config.toml
n_layer = 9
d_model = 384
n_head = 6
n_kv_head = 6
head_dim = 64
d_mlp = 1024
vocab_size = 4096
activation = "geglu"
norm = "rmsnorm"
norm_place = "pre"
norm_eps = 1e-06
positions = "rope"
rope_base = 10000.0
rope_fraction = 1.0
qk_norm = false
attn_scale = 0.125
bias = "none"
tie_embeddings = true
parallel_block = false
extras = ["capped logits"]
init = "normal"
init_std_qkv = 0.0267
init_std_o = 0.0
init_std_up = 0.0267
init_std_down = 0.0
optimizer = "soap_variant"
lr = 0.00419
lr_mult_up = 0.638
beta1 = 0.95
beta2 = 0.99
lr_head = 0.0114
grad_clip = 2.0
warmup_steps = 200
schedule = "wsd"
decay_fraction = 0.715
decay_shape = "linear"
final_lr_fraction = 0.0
batch_tokens = 262144
seq_len = 1024
doc_mask = true
train_tokens = 966800000
steps = 3689
dataset = "wikipedia_en"
Each number is 128 + 32 x the weight over its row's rms, rounded and kept within 0 to 255. Layers, rows and columns count from 0. Numbers have three digits each. The size before them is the row's rms in percent of the matrix's.

# layer 4 MLP up, 1024x384, rms 0.0708, rows 288-324, columns 256-383
125:117135137132136116164077058073082182181128145113079142098132135116126095129167076132143124102158190144143188144077167122138137159204119108183153139115122092203073150161099158108087138180120105131173170085138120132128188116097085135148129130168077169123109137125149109133176160085187128119101119027139133155104137074127196107157158143101060105120085105134097136111090169114094122113114
107:189118154156134109162105070070127091134089152148094128101097166135167188149145131088135146139076151145138077163064141149128149141091187136090097097149130126071100111094138166133126110142156146154152111105122126081129117119162113085155159089141157168171152170125128118146162150089139140119117179125168150137167161094165141105080142175146111087106150126165110099174160122151091136136201
090:139095128122107119090112098149119145165163193167114161137139143119204164087136122138105143146114113156202100111232088156129101169092165110131174132150155153158150127153133106168148175137136074120099143144162105148196168125115109100115133123120122107174201116092151119084163116157153154120153132123116107143210187102173103114112082173108101110082139132146136185145072102063121120152099
107:150092166125115111121117083118053076136088132115150100122132107107132154148154155094164098141140080136195200070167119129122142080091118120129078166112160141172157112174100107128175109129161146168110153115145111099135136072089126107083104186165150169143175160141122142099137131105066147106103112101132163132157146140152095105101108146196124097091179165143134127098168052113136120117074
102:122110114071107070147168144109118113149136171129073148128144158148076126084208127137166142121130155173186145129104124040088111119144092140149162117151139204129138151153127188144093097198093147083094155093125077154075101126148096103110072219126146122166092137082139140124140101165117102142145118085106100120148102178166092086160148115137110138095140101077188070173147077095151130154176
088:176138186154126147117128180148140149156107065126126080163105158153152177166176112146142122159159156108130135122112158041164175125174116112140128206151118101126094127110141142137144108122171112155104128133158181158128120127064042182118098119171104096119160094126117121177161146142179165143094080167127112081179155122173084126141113135113132080087117099150137115125106078089084175115138
101:169113192118111106146094098163111133148073132127133167083114054136121153090147130113140119104147098137108105111141157137107142108123135094123161158114135152139191122121174149207133095140084150167102152110131125111126130100130130085131099153097153160220168146166139143086181119161112167116068115134116113140109100184120151145130163081164151111102119114103125112086144076134131149053135
097:200124135138059088125180097059054131153050155189144190093056158073102080081139098044139129092093137134168144106147145095150139147126086149082076061079126090123146085098083125173138119145157140082127093134158102197143097110119107119088132077138142133100148145116113104113118122143161118111139149107141163112104132152146056087138121145105166090077109151098097141091117139099118163178094
097:104142180119099102133172207154141147084131162115128112144168101124147134100089123125121151163146109126116112112138139157155129133135180152134170109090181177124129138104102166141134067152153097163096159159217200162141162113059082142087107114149136181146180133088099167152040116129110156207174134134092121150086110057091129170125128140160159082148160082102131111119146133164135064153146
100:183144161144114123142170165095126149109073126165146089083181148103099133149092141116144141092098171141148136120147153154143065089130108072149097061115143116143146070055114140116154183133121112187148184098177105133163061120138073117099154128140107160130126069103122200089174151117128154133118109084213130072115156122135169131090094167073113133139070136089163169170148078136121091176136
101:085124085122103102088128126112127164176150077075121158138122155136087160106169183096118148084206094145182095091125134206169147172112146152160122149133148091167108113136150148135160168137126125091082161097040142146116168101116198081167111122061162130097139178143120154159143094117102155249050075134175116093135117153166148146139105146116120175102128170167122092161109116096104136116105
101:139168124055144175152086106119127129115135126190132146070148089146055110130142145158176097152162114110162203140067173038134163136101094093149105159128126119112133110129115170061082140111111190121147084150117161126167121152120131085098127102121157128093155097169141138100114124088133149078117116153111090115141123188152077132110114153138147125058119116182117117083171120146146156096141
099:085155117101068094166095147167188151152150111152138073152147147142126101151104129111132145172191091134176125105037105111119186151162101123114125112132175135091171126108108094086170135090087102109154126110115090159133148098190145149128109103120171152173050182073172145157141130075106183077134140118205091151142140102099173051109070100132155112161129126140167112097159151154102073134116
102:132098108082189163175153064115105117180142167120102116153119054165104143122133180191116127127126091090141048106137132149062112186088142154091110154139132089159100137110170109157038132154130203119155106083119186122142087144145065087134157153183098130141149134166109100102163136087092144150094139162146151129128186139122112161157117178156139113117115129143128132112124124088150124121125
100:132081148158181131097088095137083156116129129099100027104127127105107144118144164086065165141096154165175128163145170138107189172127194123128160155116155111115173117060166084088150113144107089048137141146089106086142133090121144128173060077125115139125088096101153152186141121147165104116093118175128116117074160127156133129085139165074179171103108157135118142140157155122143102142173
096:190121102147142131106037096113085114164148074122133140111144129124120115096157046122064111128157139049129112118147119171100134092052088135122074129125103158114098165141117087053095161098136104155147100175074116145092169144170177163166124119129087167170136078077094153167173095110145150103141153135158170177125135099109141133093169133141154149180129126100110131104122156127178175160151
102:190139145115163075069129111129131057130117094118162071159075050122134137129109103128109104172161110108146130106113132109119119158149157148066104118134082096141216130111143182101130100122156128118145066137157108154102166119181182165035114164161062103151048156133096102137111214124123159132152149132102134128138118152094132119105132092215142128178085107166114145069114144166145160110107
105:185113098114150075149134022122145167119113169151144083142128091121149066148115141115138131061127136149137177143097121118094156126092168162102097114088122119143163170182141088165147089142125141168129157097058187180065145110160084092107167173145112121082120139122196138121156162110116066121134158121118077139099109117117121099101049093114061107152114116139106157127066193144105132150174
108:100093107132136162155177104187156133155145150113130111158108128156098169134121120101126130145174133149129127148204143083103160138189195139088104149139081143139081140110197187120146145112126130110112124124135118125127177212104104164165156136162064129176101123065140099098192166118103154134092166109090131107154152138137124142113072116135132105119090109099114083144137099095135123131100
101:145171113160157115064101143069102061132129115128123064135119119112120091134154161130124144106189174108120100157137100169129147127150147170170125117126127165147104111144111162145102190180170143104129153128123109111121132078179177170132099124121061069127097137140073086109150142157134124149142204166111112104115125104152161132146142148115129123099161091145126163134118187091115108101150
093:130200182108099136139177142123185182157117158149095119098083131139142169081154148050134108075155094117182088146128145152161163091130091098172056105081099134153112155090116136090100112151094113131172078121087164103066129137145076098181175160177127070108096128108135155166143153122113159123159154104104144113159150097149141145078098115182136128101136130123112165106153107078145116095116
095:070146166115156132130155109130152127122079126034135096139164126076139189106137143140126130092092123094104088165137105120061130068151121153145191096157139084143134135118160121088136058125134158142092096214126166061130162155160126087069149108149122139099108149111154125134088097208091092083156133181154100080157134137174113170118121090096192163118145116143134147098136128120134113157115
105:115134127085174116139122165133106182145100158159118156125141098166137130079157101113118096087135193117099124100094122163078149140075148120126147079156083175140095128175163119096113109154077063112213162107095106194139113184137240159078101090106156190109121176116096079136121080161115122132158094147118129128108130114099106099141152136187138110095120089122162118151142119157152091118103
098:134128134103100154112151122122194110147164103142078106115105142084087122139182094118144170131150087137136141202165136156149120125060114065150152160079102078061191098190142118114113163093124119126122102156172129118191243086114099128082145109110106104122125095115083163074101083144119130144137164119148184111132120170165105123103125052119134139086172059156101125137213111156109144163157
099:072162102159130120087116152158201191177141060115115095148182162149072112163099158104101093111088109197078163144162097154136157119119145110170150183153094153152169106144129137120163127132076080125126084162070204081154199150137098130070168070181082151099099130094140119172076142097176114145144141145094107177191170137133076122127120183140131109159122129172111106170124106151117121118119
100:123099150166146107163140132142110149133151127170173166193198170161202133075192145179162124164113090154108124169184193129085142116127121125108125111165136143166213144112081160124138114106149158098065110145114140159063184074126173158120204159173119083157110138177124096150122124174095139087077141143111159180160111085127149138093087088160165104123114152146149109099116131173112149102118
098:055153112140146133093112124148158096150120092112147156116115142130170124070079161140070075145149171151159153063125148151133131094099139206153110165111106191133143131160101155159101160144160150098168168142103092138095115134151113145066173109093134101117156118142104122070137153146189080091142114111121176084138149146054111135182134137157119102209128104121159093217131160126141149150092
105:111082164146139139138122062073142160152117185118189184119124193072134083093083185161135137109099132121137170196049140089122173117175145105148074107127170087136121134051110112153137164108159189149198114136124116187112137194113080121175144114113148119091140089123105159115126137104171102155152125158052064125139110172158200171130143154122107068132079141155141124150130113143130177139062
115:107108117118126147086171173149197133183151087147162149094178175116183170089067098167116136126153118143118109170049127131165142157135157174103118102088143116170098130080126163127116132101119142130172198118067168156066110088114076085128182133110146184157154137096136077164176097153088120124174090182150123095149179121116097078139157107114196113169094101088062163104076095078128125120071
100:086128105127137132109085085134123105115102157117161141124076124126183129131128041141184172110136124176071213099104126128166111098128120140162119107110122119154122121104145167120107100134123106120076174103076119128134114170170159107168030124132182120153095099188157103117114160166145118070062118108116126105113109164125115181124114051157182137121145105170146095133171163090116161105196
094:179154078137065163120167152136130137106080113147153154088103181139102135097128139167145146092113131168128096125094116158102153149165137118098134116085092133090128111056136172144097085139210143089135144079074188071163116035133176117166141101137125046098129139073180121113098159149196185104115123116152096166132154202138145100144153107149131061079118135120124154123105160129171150225082
095:097142110140159119131116139148076130151119105067171127168160112135148136110130131100139145123148118091174156079094125085174096135141173124068094132162144143142130156119142199075140141149111132134127127139093087136134085129176085069127087158112136143155181169101161132173153083126059151119142151138168122162058207138081146144132147141160164073119206133164096132117163130126165129137132
099:118203161144118142113054161185104163106118107128131141135120152183093097138123155082146144070096162103155090098111102121125173171097149105115128167140131132136094171158102181132151103133090112154157139097122155101104156140092146126180157096120071076116180210171154107083141093148108163115123176075202107105118154073093144096139094161117160127079159176123102165093131150178113129034175
101:131101117172139093128136127124112074139149117167091182108135075123110096157106164146117124110200082120179098161101137149111152143139131116070110112141156195143144149161113196151100119136167148129126162118114114124154145094136103166060118084123175120149096118176056110195114182068141096155173139200080088123108131130098122126134119073112140094158198109173076086074138108119137101120149
096:128184075073163194135163094083092111115123074138079151122146150138098126182127153135094164123098101115136114103104131182182153174153185064130184133092093103069131127167143071115135162130104164099140168126093068146115105129124183103174159140152110088162192125108122083106073114155122143150140120119150108143148116117124118080130158120131174128107103125127104111131097158203093154160090
100:152129091121182153186064081197177177093078146108132123180128139132068176137095097163133122106118078074075085151115122125057134172178147150095102137091102147097148134121192106170089125117091139155179054142112133108120128118133111124140086168098176087158158137151147096098156109159137136143113097066165129099112152107122170149139142081128144185092120091152137132121132160098123190098156
099:095129188136155075123110077089095121088107165168078183072112132115164117200126168139133158140096148158104093162162096102051106121187132081105152101097115092144120182139108154090170128154101114124153136087161139145170144093087146108110132125137193100135148140109120116132042115168111145099133105107127038112135087133110163050144111079128135133119129137096167136160169106085095195103147
# layer 4 MLP down (transposed), 1024x384, rms 0.101, rows 288-323, columns 256-383
119:153181148148107077158104100135154157111125133156122143076161178123136146086173111140147086139085088086141137119105186078095150114133094141121087099112131053213117111090072148151157110224144105134151154131169129069107086150141120111155149121095175113035141105135098167110121107127166108094136108123123105104099150084196126136094143174111133199101116091145126086129153110182140113168194
101:163131118108176141162107146078071141114164185091110169134149149111109119160203129090125127129110134103141146167160138086109178142143115085084084131181144140083123160134145142132175046173111121128129090111115092118140126174099155162176071166116154110177156160077122142088150124148112161094191146103115130095124094051118130117093160120148112158164108107093124246138191162131119108132120
091:129183141150129132124171167144169093123138135117120152069092081099101096140122156121115120144117216189109124198106167105176132173201072163178057189100147101086117103147111082126153112113115187057151160157150163165103075083100115186095111125148107119114087096148160103187035149086117129139139133148185116153100090219118108131152128111135166146135159134127133113124174157183160107142164
109:132151123207108103135049152112161162123128134142104107092116135160127127121149113104144166136159159192179147185184133134160106134125128043122121093107198141106162162114161131145095138063179124136139107120140079113104150123123083140120156136098133163134151166160125105167088092127120144122114096104137112131139174156129115121131143182154167135133101163112119125103183103124085176115119
101:110108110127121124156121111066080139107131145154115117168152200117087144175131182139124169122105172117148100158094094135178094107041099069117076107063160123081117118167163107075133188149133124097108156152118135168161099142167101053115148132163099144085123119138177167137130100143162113122137169122131134162142137122118177196160089071118154142136190188087160125134112163172146143095148
090:143148102156175136158153092129140100179098153100120136143154088136147158187103128068111120089123075128122109080100117106102116175091160207073148136118138147165183176155134094064164160097092125107101114137117061118204145109184157121148133129128126098137149151158118178122141083135133102114140153141137122146164149081134112130166179091137155183144125070113133105107134136158118119171155
099:167078116105158131119192133113156083171147174127121096138143138064163166088108118171129060129093035125130109084165110176130124119217086103113145097076111103056148059203084107140128167134127171125092091115112122126120148163113141117137126174154177097124151122127123102166182140099136129112137090177110112164154114106094096160188131121079096166061155109091131120096076152116093178130091
103:170097083123128086116101124161099155106121071149113176119177155138138147127100114145141113120049155072109083104084093106189120109128145118067102079116078124113076136082134139120082054104093141131100192080070175117140159110120137138154096127094111140163123120137115151205108162172159193161141098134107114092094059050128172121125149093113160122150147054079197079152157147148146151084168
100:078107085163176155131116115080110094133157108113189121132155145130093151156112127205148120088139096121107184073147135132141112130079151078085076092170111145095114141074140142123140104114177124129145127225134121132131169108166134188159096133178158101114141184164166125108142106097095135105135098092070129097141121095098183120149109147203130092111133175080077140096119118122115144081125
103:129108127115147163082203085186107105101185188167141165151133116123047145133132162179133104158090151122152146125081226139107173136130158127152168160164096043138091144188124104137153150141143138108148139143153187137099131161112173137090096118146144100117132169148131094113141108094138151166140122090109155160034105146112103129144188154135159109155109083148095105059151118133177117121145
102:147142078094149164100153082083068092113120143082129091102130080050120101169111083164070202111166180162145142202082100104087145157198099180113157138106172090117122119164116134157175110143124076121185165107122109117120158078130085133109112142151090156114141128126069157186114062199167181169126148111153093083199130132124085107114110110113138130079133087090112106149112168113160141170104
098:139117110162131148155145105154171107117109103125140164158130139122127126113150139160098147089137138095089088107111108152154149123049132110147161104124156193134115128173106106142151151103098055110171112071105134170146134168150136119117148151127130135127066152097124157100121154073191092123139119075098173198169142115151188124143129076144097132176133129169054119107180160160181097112130
103:114118152163133182077221139085103122118155112129152149175108099105143138132178147126140100086097136089097169090197108141135104125090169116156144087134147143121092160105168159119135159112111087132168118156165126133097098117108143128097080133143114118093111119124028121152069157116115176171134135095113102124195128088123082123107138121108114114044116113109135124155140191080123165126109
096:130084143118106104119127145140193126092172125120167113169091176120113108162074156158163141147141175171135090109139147117138078222099149151131159063138108108143128141151098137118157127176151147102162125100159044113153145146129134126085084127099151211089141144102098172123086086137135138064040102120105082119116047128144148169186120071131075142111136169143120123095068141147133089139086
102:140139092139162112136133109154090133096164144130139116136138173162096106126148128154125080051180109140117124096072150126102110136158155133153134089095151100114132148135120105126065189119087054161114091113133167105111131182146098140153131086161138102093044145152131117150132136070088124098073131096099151169094165141108144145074130116100096112189168107177183162163130111157193102148113
092:070108116150114144133168151159152128115098117123125138109089150122166150142147152104154172167085132159152135068133155125138127139126139132144101156137187109105126059127134148160183151120127115114168179110139081093139135139077077116110117127107163149140092116131104059103111102176077153190083079135127160122175095110129127094088090166155126114086087152141181102178194132141108029158144
104:146099122149127161169153133110073139197126132155161105056142147138110083114112112124079081062086143100105209133103112068124120119125110121115045133118141101088105077119184114141125139072128111076125062150162112128092121131117136164149136164134094113123112105095157170077070095181143166170077153140122122142139100198165115139096116118180124148161135068124117119119164193093116067133150
106:148128152117120082149088178125097104141157157152149129161156146060155152125122139234112157057096130096115136122165101146139155166112086123123140195152088127085143159160114089102155149169165151146166137074140103146179191139114101079128118066146121163167216152133113121160109135112109106210068079096169156115110159135155126102096105132162107105097094131160143142189141137097134144127156
104:166130116054136099088159095064138092125163106112132098095082135127130117134154164115080129105105121097117090174113153101137153182147160118069187119156131114141198130165156146091132149140091123154156108107112156116166134085117083123155179102103128124139092119165155090158139139130102128125082097125135156194090173134180086069145153148135104148068137193155189120166086131122144119125120
102:119125137176144175124153118177171083174130131136116083189099133139106125100119129140138166114129095127139107100106138098104137146127203101135091134165181102125077143130111106100086202121138158131095099132137136133083149137139107122155156136112153133117132139106149088095111123127113154120160109189121168079176143119112117154141100079134187167120147100112151170146121112105129203112139
093:138150131186165137141131120127044124096139125116136094152129117109116120090081071071101139106079151138066141087140130128082119160155124108040172109110146066154115098201166144127165105117170155117165128164130120180204125104089169061089095165084120158116142107149164081144152141168180118144110092149110111184108129154146114153128145142080172163141176124075173107177100139163092162134203
096:160172111116068130109124109143165161127144066148139134123135113172141106122191158081116117155180120159096099100132166131083165184081101178073083151131104104150137155153152118173120195118166115088079152086171137094140123088126110170161117130136130097127181168147132168133108180008120142157099140110146109131142124149090064090037140173128089101137092080070133177109130107168115123148198
110:079097106185100091087235099121130216109107183108150156084117098124145168154128144136073117169087123137148160154109151162129133124135152138173106168164145143145123136102191095080107104124149176186117145110131128115152140082099089107132170094101132129132081191117126123167144116109161142114124104095117068137138098152126102118142114098164134098181092097132153073116148124148146086187195
097:096148132142088144089198135135104126099104099083119117138094123151129185163105078137121109158083100100097164127110151120091197200138172185153111073141136155127065113151143140134141141148145117132151123134149152136166095151136148152136135097107154088051084126150132105131141126144100112110176107100169127144176131080129168153116205144147122061149071164161169180107107097159146151101142
098:182118155138145162174137122082064104162096176113093146122122165139145118187132129171175128108134125073125192097095127162092142146125112103116069144105126056133164095088123123129138135114117135100097187122211098137184110099150091128162070140126107126140087132074111109115106180190157134095138140171183095097071106185079156126097121135099134164116120113069165137100152111128149143167131
103:133068136079097118084158105186080179115082126091102106143159118091099112099117125166152149125094129137172089116107146136139115151149157138136109119123131176063151105135089159127143106150142123160157123158124111158106118147180107122168059084056138140124146190131157135094174112056141089085107062144131092134137117123121092142149117127058120119103109142159111118111110167108123104084085
096:112140124108119151160189089175150138154119098178113159122174095107182101118136142128124120203156111127138124135156125127074087138158131102123099084185121107115137143106187092133219121120143090114096132124088130126079180098127157118166149131124112130137095187137138146146107139138099131105109146146109108178109053146170156178078122139064137094102131133108090138080140118069139118148156
105:118110131141123088156075145123098101110157134075131111151073151108119094118086121140156121100104097146140152164109110145112096157129099059063141053088119122096105134051139118133173131120125121093092190103044118115062112130168172082161111083158131049105154078164120145180152139122057115104155149097121081151089175187068111155102141093182117135092174130140120198104119113129124163063134
111:171145123166097194079147103140146133121119092149174167116163145152119104153192108085175122165171138118030180066130162103148140158137073165097147067133116090107089126110151117136116134154113129095078146126110118133109136130095126138153174149122059170136172131143113183158153178094135140157154102112149114130123142123137105115129175098100117153150132130144141134151089147095130075208126
103:147142070168098197113166088087094111104133091119136144128100090178144091162144149099076145082152104134142125186136115135113083060134106088162139103131076099108134144100077158150121136157132175144128123115130174145173160079167085185139099120059167165168110080132060133202147117127049164135159138120135145123135133136124142128136123149107117158173115162084126144137104162130197105162149
095:101118115115158093115101147130067117139128113096176147150161104087098135135149148082163128142171139087140164156145182093164076123079136081116147129164119172121079123152098088139118105140145073160110108115146117148124156194142147120104157191137167151197161132146161134143164055137082102087158150098109172094123079098106205163130096134148124120157134159167134135156153051146152118094165
102:145106122181135141147149099133095161135082113128114115111122153097127097101108101143162108112118133122126173120116170128117106177118123087147109096134075158181138143133166077131146118160096157109157176059134124082128107068145103159143099100167171067159107159135132153053130152123140106129185128169199104135103146111089083125122111148162112161109124128115105109151166144144092162113122
101:096146135131147100110170102098146133112069066102159164160082115130122111158110114214098119178149125117126098098169118149179143090127126107115124119119154122142114116049091031124155153105169153128097157160128113122129160101104158130129108133148096109121119146109131141098122206178084162158100053051081101166156060129167132123139122141093101083116154056091093105084141138127102201065062
107:099087112117077095158143051137090148118180143150207141111089098102181133145146141103179147114056137106133176120168117153196115151174142151137120080129175131135156110101174164096141092118070133124130125115115114131139145078051137181161094068092146156114115100114104114125079133110091135150165151118081183040112195143143094128093169095067112102121121090190112106138190084074153156133137
096:186121227138107090079134089099118159149153153112125117143124155097114172148131171071184100141106165162143164084144118116104110084169103174133109119102180117118144109108159107156160188118205155124151080109155182112109130131111058102088162130107146121116105173120145187150175083085070137098109167151136068108112139124148141140131147160117084178137150126095155105140189080144099143165191
104:106165135081138112152171148094149089054214150183146162181142130096157140126133108084119138105162170148128107126099168159075132170128114171110165150121154205130137105100152145083095155083137107176121129148125122096093125084170132154152153105125172170162097133178180052128096207155108156145176087151111122103166142146174190104108108153174134138148147105123117142082100159146093135134116
# layer 4 MLP gate, 1024x384, rms 0.0679, rows 289-324, columns 256-383
106:106131088109116146154144161094108116119099143133128131112134116092142087152131126178137104127151149134089166102171108123161119093143111078156188192121160136139115139117074127141188134103057164152108182123109140154104133116182158108112142114105128082117084113155138114115096082149107069106134134146086127114141171141081065103132146119109147127101153192102165161121127122152142161118080
096:105147181108204131135106162156147107094084119165094117113118166128145131137123085140116128148215133184154139088136105153122137114085149111132175132098062127141198109127096135112118148122077112146133127168117152066122128181128154106169199184148115114122117156106184123149120085181082063181176152100107128125129127096123074205159135166144180109102125162132114118154122131168145112106087
106:147119133139167095116101138144145161113100106122178120133105138149138109132171108139128186181108069120097111178144135131153146083117140127139131149125156166123136149112153112152114138140117143121131150148113113049155119104164097127100078178122098131169131149126167153157137106133146155147155147106141140114143105090160121034053119142168179136036160128073187169128109085104117120119105
100:139074111072111111105169129162102165175103168124145175088155181129110155070145128164164166127178116146093139219051150156148107138095095100140106148129104152119113138117114152153160092199102056132148191117093081070107075130145148112081134109129111192146157126130126132189182108112113099166116134050113144068100141140142159182122131106150149122216136140127141119143153106156107148101114
090:099094160055142092169129084167128131173157121090161106192073109147065117130145126137141113160119134114128128158160120148152118143111164170180148142092174083105077136138169122111167129124134145108141163116197110134109152132136100093107137112157123119144115100089156156117166121168134151113062178132143157113114098099126154121088079042103083096154076161116083125113133159174142113086172
097:170105139108128107120156161141117092152164133122160175119116167105175148121162098127136161186138155138136145119104126129168093186132116086128148125129135109110098055059122055137105113127112141094150113131094195082132131151177099109110156102111145128161157111142100158105059148104141126166115104091125131079140102091094090158113140067161121100087136165140171195137105142166076143132125
104:178142093158092111108127111081103132120131096104125131142122128124173146062142150127172138043131144122164153118170100102089075138115168154114142149086110115129149156125112065150167132140112136153143101102119152118083106157164128145066172145097086161146140097124108123088159143114145094053135145149195129143159165183133101173149114167174116110114092113132072146169096148164121199128101
098:160155140186135148117084163110143168027157129128101087132158128167138119188130133138108104175135116183111097128158155094050132032149073105118103145118081097167109090139082122134142132198141162195140161095153092167142130160114125111175180130149131091119112133157062087098130106201117089106165130150115127168178113151161115073164121106113115125108134136155151155115153092097140107177114
104:094106135143098137117164129103127162120048165144152160058122134080099128123121070130197053130119090142073082204163110101151141087188167180092087064153148099105123105060192107134136158049117144137102062147158082131166089165110122103160168173069114174159134093111157118182169091124098114138054138075132135076178178139078117107141040198126182147088113142063147152135115137148118130113137
104:192149068061071177175184162128080138104112089121186150109179105147117087142120114171101097175161167095083118099150092140111170090143128148166121156141136127143100103101091166104187165139171114147078168184136104080165128108104099195129127112140120183107166105155125073073109164130130085176154076114103121160166120138124164116118136156102138160186139169130134113091139106185186193163186
095:117113150114088128127188088102071193120118169133142133138114187128120154108124166109136137088138092064127182115140141088112079073116168132086116148161176093153164124153115154060117082136162120146096139146163130121105155145105118112149125131137111184134137129130084167081180126113122107134122073152154080129071126143206059136144119175184100164135176196189144171104122096169151129156169
100:080155112157129143136090126137095143164165139119166148134063174086158154106149110105116137081161114104107170112141120140134111159140135115091189133103162122114113160099199131166129098123085064138168141146144164137091123119165100122139130095079104159142170161129114107109144208122096092145179153100139136178095178112097132126125090152218097108157085095105163135115177132149147166118140
100:157155110166105121157087109127076142159108166184099111150098125163092086130148138127158182136141141103138104111078119168130145109106092086080182197173134129180129109116181132127068095089181159140115104068128111164170160112079135081151073113149073096183119106093072082106155144103130119200205073128174153150098146117078114141173161150104156104100089119134117113097081156103176165152091
102:077127096157158172084093116185176123198106169137132120079060101114109104109155125137161104105104128140147141116113102138112128104105105097103166094069129196071126139112168187101088151098132110101133134167087167108103071121096120068130067085099156138148127088123156142157118097054133133149084126157115195118161146115183111095115119153132139138142093177088066073135099091128156111113084
092:157130156100124144075145125103139112100137104063104129143124121110134146102137108115151112138138155144130149164100079153123168107161169131105119072122144148043119144129109135094092107129185168105099107106129090122147173143068172123107124134128174151086131147142157152178105120098120126123126146151149162133094122134118131153137146131122126107163097144055197094184175108145117112132161
102:134194188107069173172130072160187138131088122154144155121073116160128117113115115180097090150087136169161158104118121104120131134070108088157185220132127142135143123091159175086125075095128165102139066153079158124123194107099117130134147035130142109176159167077145131185131112107199101151092082108084081141149140082138121145110133116105154167120135121117152119142066116132098108139152
105:116200079110121159102128134130111140139126122166149081055106111122088221125106173115129127128155144123156177167095141080150160160190112106093100112165125088165157133114120165113127171161157131121132050098139153095118098122107151170112060099115150187131155140071170110147106094133102061128165132107159121184152094112161119097129120111126162187114187150078109145091142139187125148174134
107:158162136138135107146148156114111103177163132107105109090108114124153097122096103110126098150087204096154083091105133097141148131092129174176072050043163108134086086112112128111077128169144129095141154054158111083136088136172133140174095138124137093141179122135106185119106129132150113138156125073127122061168123129048096118149168145148144140159159108147108121111104132085160118102164
105:155105173144188144132127095138092070103152138096184144168144137159162100171069180170140175152094079160121136145136124129144158195129106101152120126119151086155087095118179123106129136131100104038079121162115114146150134125151101112150101150078068113133125112151088106149187143103104174148154172129155102202096145122147103165179133136144165155126179102166118067155126138114136180087143
091:114141192173091071152139117146184065190090148109129147172174132131134126166125099119152099127133066112172130135184128140184112148098117116150103114080197131080118091087097077186174145137149096098113157119100184127107075146128105116107102083129143063126132161085083167096128127095145150131121147160149154070104110070087154140130104088139137136224128075143095104136156072108186143143133
097:145146186137145147113146135172074119165142168114071212134158207087159136151101189141118065144097136115119125144088156126125106111122164183123190204143095175179125164175171079133165129095140078129169119125082122145108122128072132116178132131125225160126146066133147150153123088124124084075136097097126087128151162158141069171092173134182140093105124195158139149127154057109111102157147
101:143144187154060130128095094103171134148128065120107070111157119089132112152060108147148192141116074167157174118134104120170079143147122110067098123096133158079163121039077133181141121069160077108139071162181164091149160144160075102091161099084114095161103147161151175118142127137168117100097180122127140184114117119114162146139115126138120130185119182143100167075087108122106156166194
098:077116064101120152083126118112116132109167126122092184127102133087138106129132103159132078140102168118144148161149174118198144129158177139186109087166096165126087197135149122151036137155159151120092059122134133125155077141114116078140154102144155119126186175107136138133116135099146070108100146169135150080099089142140120087126207137105116131151140150058121121178164133087116058123111
099:143106182203114107083110115081133073143080122152203183109172206164122127170091208184093153113158092097113128070155111105108120095057099146123070147082091095108117113165095119144136093161192124110077143174191136112131167129113156111184157169154124177122089120098073073106092121139127151138074143099179148119116163116115148118151136166135123179135118074106174068056136137137137124081155
101:113168177144096165182152126136161186117091147227167184069139138093134158110154128132126123082113055168111130110091051076153089185139102068050174140166097081063166148142173130104135100162109122111139148115130126156087118092155181147195149134118155135158106117073116200164085136150146132130129157146159122118114145073149090071120141083157164153112091121097153167111146095143097114193165
099:087131110118102131120155181064146193106096074125120142098100050104120163176093138092121156147144128149106156142127058182093095120128159132094154156091106123121125141085074129136127137145110130152051104125130179158145159099131162167145101112100142118089076181149152066143104172139098100147072141136147079105114073135139116095124135068098094068151072165108148086075113111178128127107070
106:116195138047124139085133096133146134157102053114128128182112179170122048167115105117094110117164174140119124106137156164158102157137145104161138138172176148162105120157145114123147141107110139146183096088150097048147154080185122113055143124092221137134120112142105149096100125107136103159067110158147169167086081061097083110140075155048084164163120144099112112158168064142166102158107
109:094109106169036097189123075122066155135082154089138149129143125083126147099172174073073131136108170171176161118122116136109140070101111097137112099122178131146134167083169108141130171119116137119060079161138111133119070148136202141107082116112099160121109172101176157073092133148077159119128149110099190107162157169126136156163085160156156139105154106174131079186171122138132132078127
098:142074126131149132085130115093096136114119113153144117138081113133144085149136167146137136105122111136054162120087099122062161146112117102128136123121195105111133105172103089113171104143119106147117102105105150117123145122138118136100093105127127143189134024171091120118125134128121146135101121128075118204204070055148205059085109150118131167144153144134178117119150148115153111163074
091:125086157134097093084134151163130163050096138158108120168107165166122127069115104104208123207128160099107143101186144151106151127120173094117134120150129167187153111055134170113100083101163164090063132129126087100050138141098170091130102107162141116111118180190087087153147105111118130147154141079015087148179097152131120119113156139150161184132083103099117182128134128161154113141126
097:090134185155133123137115157130101109150137107146189099074158138029111104087114126111086152106073182108142153029091101130147115061089140146131146147082119181136191097087198135102209219102159121148117107155106188121111112177122143069087111111166083157124170172086130113111113100146101128167140197113092087119094096104115123103121105134167166150114129088072104103146151164165152102155125
100:146156157122104077149174140217148158144127152110159141164188139217135126145135112152114058105122180121132105113155145117147053130192114134147114138129114164135132084137115123118094123108053099164146134124126127146095171103152118114180127118121158145137174134104156129163103119128158103129090105046082112075151115217121159065136185125091165189104170126173046122128146142116142088108130
092:105115090152134143083111138197107110082127126114125118116080115118186132133076118151085129145097193143139103200154102146147123127176151142147200108104111094125116113167144096122117162094122106115075108131169192089171128155145106137159100174153084097127152153099196145136092104160112164088172110007204130106100106157059148165097074123095140140096100137153121116164137117122157157139119
098:110118124155138147141103169155175125120079129145148138106082098121192131156127099099119146175175180153108074148154150082151052112134094068110176104061112151143100193084116181137121131171118116153101145134142173139145029060147131124101187093121081168136195132161121148119072105148131108162124144091108147151147115124153098156095142106154098110099146152125091152183164086255070099122130
101:157122107126158107164147155131143132155105066110136110153133116170102150161091175178104130155134126109133128144104112119103175136126153173029131135165169155193127193200147151126091156101106101134116117121124123139202123119103045160131089160104195175138082110104139108072094117116101150131151038054164110143164134155113121148130131149095151161158182106116150074138122137138130129149187
101:131077116098087177155134127147148140072149105086106105152106172108094128154175117058125150143117168121104133087132166162118121089146147145165109178187115116145135054118137135140148127145060167140174140107118109130135101122119160082126158162069158132156122082180099171092096122149146139129212172099130202146128118086089197142145123118150156147172144167099116158148098153183128127187145